From a checkpoint of a small transformer trained on Wikipedia.
Size: 11 layers, width 160, 2 heads of 64, MLP 448 SwiGLU, vocabulary 3932.
Architecture: RMSNorm before each block, rotary positions, untied embeddings.
Each number is 500 + 50 x the weight over the matrix's rms, rounded and kept within 0 to 999. Layers, rows and columns count from 0. Numbers have three digits each.

# up: layer 5 MLP up, 448x160, rms 0.272, rows 96-124, columns 0-159
# down: layer 5 MLP down (transposed), 448x160, rms 0.245, rows 96-123, columns 0-159
# gate: layer 5 MLP gate, 448x160, rms 0.274, rows 97-124, columns 0-159
up96:407476548499490544451511463505481586537592487515517513481519578452480494511468399451411496416465520492505552543666432552549568483570426473541472482598488380447462607576471446533532390626552501438439454545523583523489567558516449633701553546469564556454486511569516510476436488444553470530457416407415578468397597493366419521501530375489492548475528451573433480514496539612466523499578445569451501518501526359506439479452433554291410545597485519388480457607486431553522425537497495
down96:463532507436545511372491452536503500465481463494441475515555448628462471527432533457550501425468501531456497555471461453511564511494519406583596510535571484473494553495463477568474498580462474630495530498577512439527530606458384494579573379530538555425516532587504417469580436516488538477528467469480504510579568509551479535476480521472431567473540443405441416513535526512423525517439513557565426478553575493596512536479519581559418441521447376503499436461488473468506479491522500
gate97:575454589500479574454469534466546528509493531503528487469568629512458524486455443441515518517398561530548512496495498520529542479493377460483469539509626434498429454427589479622481502519507491471536492541548526450594476474598545541489446500479538430483598511371502545478558439449545480542562542455512510499466403609399598535458604539459592505513476565483452371546487491579500543552456406582511582510554607460439527431541529435496569381502515507398396635488456381417488493491494428
up97:560497478618447523565418483548516483478522456567489434521421504535402488640628511469524482466484423397494491475400506583590500568543507598546434544473549530498430543437590518474557520397492475463487441514395472613495480508514558568505454420504505423432550522536430453435461477503475531502445470496494477392471500515489448645577489548530407477412517489464526514527444586466494484425490444540423528576536534496425545460414521411540501513549381501393580484586516482450524447514507534
down97:581476456541451617441484463472506499484481623476620527482609471568440431494453459608450467519506502506543462528560457464594509454530618446577606528501484487471445519494566517439555437543491520493491482497572515481448485478531547484549580449569519513474495492463468507439432470483588497433523386440582553527476534593530571427464478529573450515440521577506649426468520462543506515497601463514485494461474411536467502509498519488458474529516511570388459566569467497419492460525545450
gate98:556476419482493437484452504477493559556451476495418553510469420567435432527498504434440498514437492553453551525533469464530451506489540519476555539447491450518422551481515516608557492562434393527500490496476558430449552536566475637543487560466487549525542519456520459462547423544502503437408371449554511497579473522485585473567546459549493483506520561501485450510462465485473477497504482495539523514536485536541484507484414503509469485616544542544482475482548447499418499475628496
up98:416518482418577497479491484434526430463503559471394535470521493577477597408519488425527502482573506384455534519494426475465456488456614445541505512591453524549599575477522605559485494452536511549482412452526514567517477526512494511528551450495457493507479469449490480499546472437525553415539546386503531506514502511452530437601528473564406569502475461510486463481526534511532536463584551563475466526440421532524470458498477459437484449443457571501490432539535450570465546554463363
down98:553389509576529553571418526531443509559546416526413437516500484514473467393482515477552545529497530382515523497445494471486492427390526558573516499529514485435580466472429487456542510468511529504493433543521562487467432500516509495460493496535519461388462496439467541534535468471576478534523511433467562651550488452396468450551498528501470463535453516521460517405477493491564603420593547487452452469489552517548475486561553535441513461450438535390605584509610501443528445535566409
gate99:569510569496478439470508455407436478494535506520500420526445504534470565483427505531374480497491512493418552464534578468368511513467525481461481460535637606480495546437642510572498452507501554465561471484497481602540443549542535579605357466609386583506459613468490443466566555606467535520559491544488556470528513459540481437473543518548466503475559543560487517493443535497518567367478467524555538425538446449499507543659463609557543532420479525462483516462514485473480530464461584
up99:576474517493506358512591499488477447539559405426473425548487389531446538512438525499522548484532472473538478467443566502434580421509333555386518465418522531457409440468469446565465480576530536535518511578467533495448493502497532529441509500508547499439491473538502441483490579539549584416488498452587511421462484512523572531515462365473557503473477515447511608550429466510467547543575480440607566411425370501428473444539402564511574461442445554539429567567457416456565587442498475
down99:535395504469489541456460472606515547521462568477523579460473464521450539436472566524450438483440450535473483590523488574608514497527545554444519441458483525518505500495601501563503506479483496518448549436454508583459479563487551519597508483525478459508476511477474511474412490506471570508468593482629497550500540458435529516456536542498521522452505471503540565528456474526516550480585451461483485543411465519478448465494444504554532532472470471511489498513483644435481513504560581
gate100:551536559509420513641533542552506408487555436520522597477426558478438439433515527478522486545497392546618486466545425617520493634460493461527569584547480479538539483510467527618524452533567473506608472544531484427583520487488511434456606439526545447542568474498513533516572484560445556510582494491527458451511557445535440429516522590558548483539476430419483489503443557513509456516546494471494546435581379600493463458453471537596449554470439502500610496537529435483507479523602498
up100:518529535441454487620475509516484481496392472562533645470529524457455501495444612442475500485599495651521540481521352648479516530511586486479543498539528490542482482510501545512541496524536546434602514576483665476583554528526480445496494520588511540507530493456523503572548594522502510555480553599529480487551545406456479425434549582563509484529443476491530528606480540582572515557477474499417547438544490512406393485460494566607527495494482437525575544510440487472468436481639503
down100:555502488477563556407510453441509481487519465460543454500478500529445502458535505431528482561514421431462598541425444474553502388508595566514495569503436490610582528477585522594554519523586496482521581509464477608512573554543451524466444406513516515429450439510539524490535527509444492462560581517593571516400462503539536456482541503508472472411519482586499490403515585452512418467539477512430450445430534423530508515619504531425583539516484449504339512517491506487522522376440509
gate101:508519484459555474521541497413471489526474491604491560491579533551453507615516467481539429485522479471473471454501570398399533522449504451514550452604491459487433447446461435418518450498440528516476574478468473465549509460634580497627444509526412448555407474594529468505515487474466513526493494528559535471521579472509619493528545545455483551490441524446461421489436490494393368558424449400433497521472569500598616496520486484495527463473540473481511471524478475558544521565533479
up101:477532473463457557509513541531504520487494506422532509523526517472486437531520525533444545476506487521507585469551536502488562507465448502504415477427545501458478432603570545499553548493478512489536502549542547485458524520364404434490534480523532562418552575432532431578413527481529575461534546449482404526513486537440510507441499448432526497470562501508475459480568603514618586413525582497524542525539481489435458561483545513527385511501452499513450537482473468476464556496542619
down101:449520520493434491529391465461443592483550447465504531523448520524471465551460477494489500469593478502451584519527553397550543526505489419373494541401460487565528517520499486578442452497533432493530493463371504544495470433552472510428544438468508601500479459488519447438539504544509476453564532513469570516513549582594544533523584479480509433538577382535578474462492557510526492445474523561460468476457506386454521446493515514498503545572576494523591575360475500459607560546506571
gate102:545511477444491493510509443568612477551523474495453590422546497519487528558542517467473506502425523472437452505504476575506420411526488496489515436509468553468523550471517487497473552476468541545515556529505494492568476479405488530528461487465527477518572563557553542461532512457522462602480450565453497503549380563490480504481377506541484464510484537476447503562595435669460562505580472623356487521538526453404503583565526466517566586479573472551470560445428519523525453410393501
up102:493499603495471589484517552517531591490503469481568495455528528458472467556492567588544522545458516378413407551437507531488515528495484475527448455572476563505564441571511539407454513469566589603531493456393499465501529595516490422528500515415542547589463485469530481513499484513542545463471528612544484477520607521510528513454346495474523479539575537516496547574610429522516594565564471521555536507506526567579499576483511549444568579498526507509483511521500531576469474520529542
down102:601533527490526547504542496457486484482509434520506541473425464501441502548616448465532516477435484428521512553476508490518491515561564456454487436385442516523559475501540500468476647596498432573410443558626431449473533518458514492526539539530468520456536554553547598408491524468489537492483540436477462581415507508528455512400495462479494428588545536441480541593546537450488447474554549495516399391523582409445554533495452571531511424468537496474544587540590416584556524596466467
gate103:447468543455466549464514502422447471549393397574485549527509541598436560528438426499445555423440453587449487466410430659413410504487501516514453503572403516581525476506538524516468513544525459511412455480549482493474499493538576538479431461487531511456566420560472472522523500552562601441473494446477657491539414513518529474483498441497505543466533512476484391511434521436527398574400396431582542430506591458474498598462502515502452512532539484427503491474466476562563448426481523
up103:527487437466506531487518567422497469537449372511534540461582520539442529515433498478528516524486448521422467462489407547476492429484481476526433526537415437568530498478553478518502552437456513432387479491537551471528477506510484481396449577457534511514559458523463443551506471505565497540531493465451548380516469540535528540470449466463439514491525485486420519509446521466501434485492494512513598531430604491454537507577477488448516468447484497487425458493424401553576450504494458
down103:518410536476439494511468526549551475455572452564569509393464540491445473523442527531496464540456542464495544470529389521555618579445497519510423585451566487474438525562537472520593480491517504413475518545456445457504611552491532479434505500511484497540536497505541514430476490409542577444468519483432471488482457517478480547541568639481509488493508504510521489486550519602541527549433569520539541531429527561492449572519505434452496467458494537389508589445455466540502518494519418
gate104:493582415451440549516551505516459482595502507528552417434577495474513495484468501451489523491429500526505510478557487494363489477442508458502526456443500450443438464465508444511540496452429514512380422467562451459550532492521520473524479442504471495506473506612585496646525475468374485472482556571485481500573525465484423445534486474510417474480456429535503450499516496537468434464538512438470447465547494513565590589534515496487514539451465583468600523485462513499523531441459525
up104:546535516512481537491514512551465518548568596566544497454457472543549461484458508460511562348516521538441460511495458423415516486510542471538523407431460523486451493506483512491446543540485523495461412532542483487535457516562563521501575482569435544537426491533526520618461402569462597521505420524396497432443487514464450515468465527509508516516495431483576444504589469490455464450531495522463542463547488481452547547490453547567621558609440583491537486615501532545425547482518466
down104:486558622418553550549487477503455508478566511501512587564541506483472635496552483438474487506482466499477449434476529464528514500609568550441371460471486487485505597534467529479536519422471450515523445481414439450504472513534542510487477438486461513434508483505493484510543432485537467464400558555563501508396472571577571563359492421474570410433564387451453573505429545547468488466474527497467506504443499533473467509399576522442514528453530464504523428517477499511442482442465523
gate105:417462422531491592529551540495485472333469532456506488543541506473579484523495472543603553516527504550546527514404503518608579482502428473535551580499519473397440486493522452570582462450516548650479512495444435402542523456486559444491493539515473509468553472509494488498486510507513381463465477550484557445516448478592399568495503387502522539509441443435491497542502544540469553594521536474489465559477574482490472516528608427459456618586497539555442505552494485456461476583577533
up105:512486511507498486458471473518457507588478487531539479571487472590481485552515485443493433528518585507431520482498398513347450533500502527506555561594439561507554568588420448566409481492524485436497525490491350409541456527587456538533525497505455465551569519435504525526515519511505571546446498466440414467468430454515507441542573459465492446488503502487476559447489458467502582548444478496422464539481484577466476460447471568555439460460536472532558493504589522567519544475520454
down105:513445509493424504441538513500433454390420562546445393499463546536578445481460473538563545569521466527610480460460422459455637457508476465512371467514445561505453493568572474510460504446499535556532465501454485501489445511600596472440492507489417509474499470463541480486502585476493549562540483603528473494507418507523502500489569523440502430509436430588483433481438480489451518489453470432467486463422566488477501503487526513515465546537479509510524543550420476476417468578545526
gate106:575467437567462391393528516444422431570516362491522578518524522518521550501537595525423467457536498479497430543498521558466471468527494587511478497505519460469526526480520485455421463517513479510581552495555431646534510496493491469475472531557580514576520525498477622513509485489508435524518438514492521408525421440495563405490584494457466518485447541519392438516454482552551448465590532476478507527517557480504558470552409504354513436481546382557578503489552489481478557510474516
up106:413596493405561559602521448579463442502456548525502426443400480486444426460421404505593497556486527491598507478617519501484483452541453460509507508427582484481506518577505482535497561547567498475448491510463484472412458581399499571571540487468503358461457496546555471495428461509399541524543532496436429515509480531494412471514541516506525508481456541481550489534471391533460638495546523493500472463517444498498449489415459480578367502496481578505523533564457422489445493422465417
down106:505550545420435452440491446379465520555400630510419468430473516548402468593466483482545463527505564565618480486521524476478558480432552616531528506532588512568495526541620576442432456536546522493459512491523515537417558403517477558522520468430555432527505481553593520526549492496422526429584494467554547510448433464535452551423534446543501415476472542461412657472500505453507566582422529526566501544488486502486513540462406502579474464556496492533581520501477482559520505594550463
gate107:407414539510496487406429509447523457586548535532588473516420482588482463508538457465460519418528477487499503491577505488455572512565500527452458497502629433415484445493525545543459550536500478496471475532523535420515559474483475513447534483404486452492598480490477440546341517462465534533526478546524457516545537483492509508499475530514524484480525452559482415449592444510497480466487525552596535423446512496465592512493516536479455488610533534518587502560474464579460505550556534
up107:453417544506463467398488516442553475550452524468504445482519400462496449543567492478506484468486400576483500472535524478451604543537505470512473525483560516406500412513492565478510542508533498533480486504552528445504576454477522524492498509425465480511514559525438415551467440489508485628454614485460480467509587472425552508485517503520566447554561442517553437433566440500547514529505465592564579456539483453489539562533583545551422517542552560483610481534445485527440529534513520
down107:613488471542507525584498469504451436475569456593468518536475517600565535476519509462463531540435510481448596703536512470458444583390459416487436498454507533585510536541473494541484528519566543460512521401497520519497506454522428451471493536483395480381489566497464542420521484484533571363468497663515523496535426579544486504458503546492472514438514480432509548477534513515508464571572484482473517481530420562462409389432487512464400444494440488535468591455562576486560447494520512
gate108:553468566446541387478503510510572509523477407537542473506408487498501468447527576512475424550381493489475543512411479556528483597523472512576523392448529422477506496532486452463569446541492458451483417484523530436476447528494523509530538530551515437523466369531488485412445565408515459479482483501456521504536446479554506450526490468453543509522474528528517505492481487513433481437441514476496546467498499513500519489490496403475537458509463439530665375592522515465517534461537455
up108:521469553494487458395513499461402474435502452525461438553489522496401505469456548471470527539480528517536609494483489528451441508523542496561492478514576466544455430524463465467546428495468420397527460479517498480494478547571519442458486492523469411500489411444484447351444523496531501574477463392515410444514483506542521511573427549454601490502450507452474562497542558533471486485471528440517596528510554487543446447455483524417533429445471524628553498617469511505512518501507485
down108:484492472508481472422527485472570502573506490450526430490442483476410521539513524499570442477519384583420525539460415425472538571517516554475559446474478487495529398436482474503494577563472536450529526557482506516471418529534411551462450492583609497509398563564530525514438473454524485499523587491509562407477480535539483459541430458455513552567556539433462567536575553546582490528419498463489475383450519480559480432576506574552524552525439454485572463493559577541535460502540493
gate109:477475491503499486505507490505563543416645501546474483475550512441503421438527575463545537477602504476434550542436584576591498468433516499490545470463496510519489568580523560542588459514528474497460498452474460521446511542445512489512522420456495479471439608456441559565473481590535526543553531514553550538423515560555470415459526425489475499564480516465524552448472496445396510401463471447513525480577498539487471546551536541532500445402412502487531521460420551465530498472553529
up109:588520493471418514548562502541571532473503508524540563466586401455506453477424493470562533415539523435471461495482514472482450543453527522459591498510500450505478512466559465463537486534433431573513550528470527538468511555477468478482521470518602458514452551475546448533489529465531537435513530473506528493472456466518470486485442484445471569523465457522463537512558483425421481495508563485563434501552459551462486509572473484470404452501485634498620545404494438549581473421520528
down109:443476514534409524414479490506454456486503569561536509520494573567474476530487475567561419608491620560498531553511432504527537486479580550562443484561472442604408510484636497509483523474455460499472572516481468416560582531563515403468560470544447512451577478465498469515498473445508481473429453547478395560546550516519585498563467476604519539497472459518507527397514499534554516581503510501440558606533417497525492520498525523612445559499489466507460520492478523634445523553524491
gate110:505513488530389497524528435468531562510493523536443592428470556512384465546495551560491519450433463525531437459509524503577508469582483470496526462507523451449491505598454426613482532595501465522509511466504528574535543385511474545521495469522399502532532415469502561445484501446482444530501525558496487580544368440469503468491488442465338521438471477546458538479457541539509528537516517622542419523529512523478500497537516430544500595463559490520438528462503541511413449441512491
up110:526501475467460488433513555469428550484467560577551478523412575513472488481495443387501512486506591530443533433519566510592458463570508414502598443445458474455477432425481462543499544560469448595465413493491477516525475516560410499503493506588555519567561472522559581529512503537515569428439496501482536558459572495490476504551411509547507522548441538557508427442499459577595547449410473551510584446454486564536536487439576519433491616421503600485488528527487475476474513464513468
down110:486452526523622464586508498478617477594516548451522461470513452519525490431564507564540536466466596427487439547396510502451511432522482455521485508474521436482407443453550511469462606494440521476565507507562420464551614487510464605507457469501506522529534426526538439419473479433496464550435435481451520480477480504503454585500446479536522434502462489436516461509441517569439467487656470476504474564528550610481443412541426516537547535546488494500511523505562547486551460474488614
gate111:447548419436414534559451500489447539573451464558491476569455502345506516511468492482554559482582495451419495509557545508549550535429543465552485483477441491578467532446529531495470473487518572456480505529526505436507468514545521525437488587594438453477513539468486572502504423497543501480435505575388547575545483451458547551515512519453485463566539570475481439508473521544432437539457509499508478545494528500473512480429455459415517516432542460483528469398478610439525539568540645
up111:497543468471471480570472538498492534474425390420510452527500475480454550507489505511540458522553443523486470514544533528498543541521559511534508491407513508567416416483420525400449593481471518485479567470516447483399517554601537555454510583607504456469454494388529588470577503425530452564454501555433507528496522471542502493532452467441509416543571527534403514487396453439481445445522522449487489619532529472470469452510472492494472478441445464566510489497485543432532546546452578
down111:471430443539425482483460481502423496586586506509572493458570538562486489532438509558497597482553509413518499500568419543536510522525532469506499496454492486490506513532527534529476484536583530541558490448510620519564461521446504547598463627482463556490564486626481512481478486468537451502582579451525519525512454497485484507531483521458444572523463514475492535540413542545528463426479514480529481526508545466482438497556523520423538423558548562463524546584490565466451462458500457
gate112:503530569521461519400522449517531445515428585476444490472451477527526592417473428509566409454530468450496494584551566441504514451511462440602453475507458531556524453613502506451440483551548539514578437551462496427517466518480524512529473367561551578559438367523535423456497553533481439502542658583406508580481523477502494487508551514557527471573482572464586379361440471505476512498437428475462520514500457461468514423441593499516466475546467514486528528476549489572431421523481496
up112:523470534528589503499547486560500570527445405464465462444488475442476524513533481476464548462501505546469500464466523534496546423533607476458437478628413507563548600505519500539474597499499463498389456528489509668513442424519476508516508446537477574513448633564525495555551526483511519504558486522483449516456481448459508398547442506526488500547542584544419547465500478552508525522508538529402421488520505548473520515566427474571558452485502445429552483514499518446533478479500512
down112:532453443482411448460464479498563469534580479525566475550583442453509570507522499485436489525419517513525399489464476474487534497475498514453453582552493463337433428460499514529633496495548560545489548567472458476477583438498489534480477495477588596438549433501438417539456477512470485422512449440481563485449487476464484533494524505493529521442504422518528462547451518528540514434508486544478510383618623424465483589442473446427526438476533551565536432474465530492508547465431479
gate113:465554493549494408572512533583455428558467376462509451606530562508516434521459494640515533553540527430448389518557553452471486516497439555514515554451443535478507473545467459551607499538492475453572500553465499482569556498457471498532491521479537413439475492554507458477514586501603554446501570504470471359605534497462408506553474426498551535449511494478517572541516449488511590497464503456506547400475458473551524495446520522508431425452500484466529574518474471547492481488504495
up113:520486491462491496368499538398541564572510477486409506562446584537585514542492490544539558497534524595501417609525525548540624554450428491587494517491483485460580589583553515520546510520574529446463493441391551438545604448579516579499408461531525446534539495423468511457450516499479478488425438428440451387508473510512534582602517521578517527442513532465515482504559506477524533486522503528519476510415392483519458543537488478514550468520491490491542534483569443518525532476515498
down113:467543539471577545491437477475489607492556376503543457547479441387412502576464413468521552481476441536528466492481435520401470459496529534578541538455535453492496543532457482488535486442488488473541534482463463505503513499508508473477609506434501497535507437455527515457492454529547532424550507495513512427399498554543484508429524512568531559438576540484631514506555572548384498437453523414467481486539423584484542536506450480433456490531573610564503474500490452541491496526397442
gate114:467479501512489461351555507377552397463415500533531437563483534426603506531470490555504543490436497510484450503499509532481538479484362479451426457431508600457545589528490536523487472568456457524511492441567511523441451471482516436440436474630539467599550611417580565554435579463510527512568561514454464490462407458534521578570533551477562464501462442518549557525437539508466513570454467505429519463524440388422611467495494554494523405423475478494488578428496579497482532567538488
up114:445483495460464547615530536547581553515447582518500693539567387567543537428504496529413521523510493409571456523418556424500419473511576499521529601510446549515391468474504536409423467457523577522370417498448514523514479504523550574506506504444435516532480531573461497467468494438559531531427512490553503463570498507490496458510483400465469526505527528488545543394546503466634566446553560428609467543495516512477567448532575511399478545545476492455555576525561499430584411467497494
down114:521497540523445467549433433511557510426542455517493488525495498501481429516572499501459348607485472370470562548471546565451546528528544657400449481531563599483468590653500605478426610524490466405539459525553580507660465606584512401491506396554547445510522500558474495463577465556503435441560442504490523558455504401532522437485533474435507481547584499502510512458541446491406518615561535508562595487427490499479557509544495519531448598608524503468472521498568517569461587531500424
gate115:416569468608522480519584456545553507474563469380525499611418510513513522546533436437533430442545470541506507450525536475486439480531558469456465420513490510550513556532393514607455525537453450499471527542473594511432502484463553489458532544518533556528502485537452459415495488488564480524472476447508498452494471529434531595471518516510474551527489525537486483483483457478535457482530583517469444440461503499497428551507516572522457442573598487445494508434407467470503485511510510
up115:570537496468485510534507538376534512478425484479574487496512418520500456425549458475490518520548455460534480411531444460498552563522565540539517545483547553520544495530519544572546517558457491411432428476547563493443472458460493455477491544482496426477494553567465462466478511545516574410460505482572486481494446536512507413521473513491496446523452446531440532467520448456472564563474527520397459459520471502447470528446501562482517459448487473437503434458456506464575519542475479
down115:506601509496492529480499484591525414426403450545562460452461460635486582471432506481576530503480471387477509491506484534557499479635543473571470497616550608541533482549511504525408565480452523451453490480523508455508524475464476437460417495517577512523414522433521520533523538506460391507538529467479494454522444376472505537509524444526473525534502546546515562503517551505486540477558474519520547451436490490487532533505506499520565496488467484420410617507462557508481434483567513
gate116:601574573534424524480516620440505544454427506517548508561469442519595450550485450489506510514510529463570542537460498475667473539500443492566576565554519493481508459397515470523519453460501406466503460454550411482581449509551519406530455471535508480542540560475493588568476574513469552505507451501524481458454585488440466510528484522471546533481456492474486568506496490423506536540519509388496509567556531533488503455606501527568508543524538508496501642513423566567475488470517623
up116:571521532480431498508521536501536490467556523590342404538457510555441521450592552502470493508507527483435568415468514469532474529441429473474485533474438494526499494523456526477452506541562432479439464479499384523541510436414381551553539474426543492430529492479519464619512522500500446506534478544410509541487584463529415468466517544447540552451480582464562501444524460540430427541467393461439427528571508553560544476579491424453601503481515511429576463475559539454515423457523471
down116:458437508474486564549523484518570489599483506436454533452445510524474422466388486485455578554458527473509466481534505556540498516506539533541452529543555534502527492381475585480523590478507459466538490483592541490460535581496477445524528482515581503501499450457415485426458442604516481459549499459495475500494524479434515551459480452574500496394600510481497491478476500413456440531491516502454580519511472555456476564410451562461525513562436437407408454480509583526526405475526497
gate117:551535478471452520409504527493493405494434491538445457469470549485430526517531523439497484445420505493510501496530467531420532469525519456543514468452417438416492411568472468458413576526441499431592510482575534454542525425522566618500503555416468496513495567471514463524513539533474500527473465570558591501413438510521501487481559502373568491538520493543533546508448518483530421383504431436527500525536438456567474518546481488452511486496559464604458500599539532537580465571442382
up117:503531500523459476559588453427526468482478503495485435491514498509341521482499461418452555530476441455513496472482411541442518464475534542466501511479585480456449494476434539482447534572516548443497494460458508486492453511478533462502515500561449571580543522454578446379464465491574384542526495514397587474459417525549456520470494543569480417500467462536453524536490463479435457385452413490519549559462453523449523513450453495449619477470470454553555522372555539545504479486532517
down117:463466465485478445530429521533579454476479574469535412488446478543412566441447409440519538463494506520538522542527431551583490485494563552539520495467524462514490477466490521494440575461548487492404489495440538507519469569482513494566501511510520488492509470510461488465483450502501526496431544464439533497522549540550534505454579450570532442519432433418548559517438484587578567515443632474536525535475334531566477475505479496495576466456556577545498561519547476522452356473498404
gate118:604512490533496478477542547444371467535445456586427625520539495672518533584507493476450470500468460502498485366475571506486451405478576533555433446552485424556507575451463510508542518424443427409459512501563458541528537504569540453468507536509463610454483458568532493525612492509521452490480527449479560447559460487500495484472520574465496490549535369480471460411410472567487404513484457478447486492428507522459520450578467459421475475493442490514513473419543573508532564536475384
up118:528453469515538508570561424514542487587517567505528518585621502531628545492576542497508549479458547544453525582456533475494497518520558418420448445500531397351411510508520459538500481458517527509530437462509576559543457574491463525471541474526443426457605461512466538496477454469522517489449496495478525493530521561501499509442480522533428413508600489554455529529455574511530393577491421470471493512585582493510530500504444518594517445510519452490505494474529493454532405501488558
down118:448454524444474440566504451602503528532479446483442614489525482502528475536504522493500479501508441445477587542503500484552544456512559481493419507510498486453489475551489424513532465500490430420473525493614359528454543583612448429491528526441501504500586479524459425469484524548516485419480483479575431403511499522429540428462462569525517398407475468464503475500535553540502448490508450452549562593489439535452465469507448495489435581583501524512397557527610532524468552488471413
gate119:359482515487469543497430406530558508505559395582446540510578417546569550468466548357569573446595438599462554432480415586398557495526447502489516475460493489478501525442482549500420488583441451520508496534508537389549524332465493540522488493518570406490452552443505457496550400573537462548444457522530491498514511505532484500445470454433469590573471431516454595466459505512462437507566488510500460608552432529551526508505501474478486497491592556561551512456567501571476605479421548
up119:532481506513542465491471430561481491486539393478497458527486515525416537555601533492439487401414412609445529503483491554513505493475493529468510429470438504497455488364513508407522502523389537502391547520489480553406485460414619457489434547453528503588544467421546468557556564458614540681454520572534524500580470388538425474649557471570562483536502391551530515535517485488532533553565476527517502551483440512560472440537523562514467499473540474479602476446554466453489601481494506
down119:437420459464551579624517540512591404492440577456426592457505457493509614459461466559448480491535513503532546456475480526513435430485478566547452509450404450459512484616555458548354521510562497477469507543463432473462526433499406481489512508512496458432489433510462494550451498554484633528522448526543456480403532458486492505449432494512518550471488480466593544517465563565439451524545515468528460523596553499443506471433570487396499508451456492468525457449532563528476480556397459
gate120:518457461515435387518430523575570433498494461467470491495561514481515487417491499607485518509489505517451525550484531450532454500406422448486580437511519500522555471490457542510539526492526512435433488472439464521425483489561605500465522530529417464490501440488527554524490443479477432480491497465576536506548564522509471431484491575579462414409474493442600487443455454532485444534504570557465530564476469543427524479534483428572547472536492496483582435503446499523495507475452304
up120:521531557545521418536491533517610460412446544456574416559488488518542563480356488482567403561530438498509572529469514539565493493453426496488486413505471573521486515488425488488617477399516512542508427501500551452441565469532521504403514544465480533461510511512490525539374550461460498460454509476502433435578470498438493466556492562567551448471506498525495503375507508472482474536434439434614498477542497525531560494469503522420578567509499504473579589426443446521603509464609520
down120:393572521530424486542526427481509450526419524508542615425469555548496411570476511443401641525536508567514555574496490479490464528515434514599632561454550589463576416520542473399504491503433492424511380519528461575446555496478490504387463500468548487531539530523464526473483435454495565530599488377506479542527560522527617512529466449481467483560442514463548515482441460511477489607529497610493458471479470588540587501455443541474543413522546463494611474502512446522490463486469490
gate121:426523539422437468656429454452483337462457406442473503389300638489507375571460457576485606507589303408477330496488638489526550560370559577493555405394565451481556479551550538571383511458414529478463586324511539819452499513404512433516518470568449579501506499470447558461559446374463472503386526343566316548571509555450661476499508512407579355502434535518525451494512411580423482534532452415493494465649502474424613445569460438529456522513449406531517468514483484593464544352539501
up121:546525490444394473608443413422532386476547468442521526452299686412584366581398495589530495500558188483458359459542577514490500470357516560547589468427454480484588561551508504527453524493462615458445560356526490850463424484395501477513530451547493638409529479429477565411524427454527532589472508469470345598544522542560536401542535475382589346434393618547512373421432377537445488626524508352553406439743468534433557487562468415628579567403439393506534465531482529501455612444642517
down121:503606516505462522412534488456462460400543645460513533484509562462477491488478467509541490511533357430490556461520483512533403536449473561503455477495576456483481500511538507468434481467524566492573435394477595595507496441447559569480536465539550518536549533473538540481572520478575486488486551410482454511564544617578578443537538470399513531502443466480554446447508502592416511570427451424424502505539485516495559556465569468531463638471536446570514431566503516560511575406489547
gate122:514455429484499514544489481431391474501479544516496608589490589390559498549557594544408427487579528480501561437554517414437515522519441524561452474494509464461503449460485538487563548505445484536532449530661548449484496421488395551509499508438441481403494480561524470535484560511495431578504570424518582509529532595576509547511571412509507539482455461542497548553525471467542346460512464388485498413517513487552499445447589503524473501532615428441564483496428497568451490476465455
up122:497451545527460496426464528486559502517515579433485560569452537536553540493375539510510507424556400582523596566545554541449433444513556476507532537541478449461511463480402425521430558474508544415548496457489514453452435501517530515509419477428505480501514453463579417621464384506506480462589403417493478477499550498485528423567541535470445493495426377455573502501503555521573456518507507493498512440487553434460452554477590405569547462509431514455574525579590535548538474417441470
down122:483538573538510491571646440523566528471465434391471512530446519512535438515572494456495463465566523473518543461400564461521510494439559522551503472543501427437497564527464487473530564518527528486513518497569515481550454472500531458450574465484485506554427523535522529551548579467544578523490496521540558498553420484547472421487491482493525579564530523422510452487556540423499534553619559453456497437506508451397409519576520442468481449507529502474500559602565454462570516548436503
gate123:527625539517524439475398475439463557513532520425521498509415411453560572553495517506457493476479561552493507581517583493574498497436535473480500581466378545522426512522556568468523446490540557566391471427555413519504483539408506510407488554421514483492525537576530457450546527545411570406548580471528479401498450499583501515480426472471539483496496473534540565506437426531577467596492503428459656564581399471520480477474409554492532396484430509480366577419459462499564607484470435
up123:493524442440407456497450450487475421508519484495512517474505514510517544539502610501472429515521551448542517508516471518487486472526488525521482531508455512522495594463523520462643496492579498484422474438487505577595393529532510505451391430436520481468471600538448627475443545618474579523536584510522470442491553477543416525474369408465582504475450488643674526561474535528485497534492583541538494557463532583500496558555620506569454533500456460479418621470502463518490554391529479
down123:476547481445503399561426516513551471584470475551463498529443587553498465469516428455530518512517434447491505504474480526444586459451440414508473514515535447555510514626505477485499565408547472482552588513476642549500453476549540446500478494460460469435426573484489556443525454537481486443616510554549512588486477472449501504461524488447480410578497534480502522565445474498549537540471483450545493525511369427503575422446542560562458573426489516458551429498524474563505437489551549
gate124:383473515457555411540539556532484452500493447496462487529511482528532528443505531541617515481559400525563499456521498444443532516519493546480493495582489541516416475581511571456430632481517475503556481510506489450500433477457454403542473573497474430482469508545613520499566539433521528420606495548532441471464518574455488500573462447544505562424507513493509616501451486497624539526424600510499568529576438522513536530535543619443432541542548501548568587557482544528436526512532499
up124:454430465453464507529530519462522479500536457548481439514492513500459534565526519476504510412485458505493526537537433441481549560466551488525513558526568492518494531521526482484454466474498435497515501520534544505505545439477502409513475558382469497485488537503528516524435548607509589482502493490518568493528546535491433583431507433504574526379410447418558571512459393510506472544429582500500558486550494448485511568536488528406473524528525429522568558579526481543548511511514492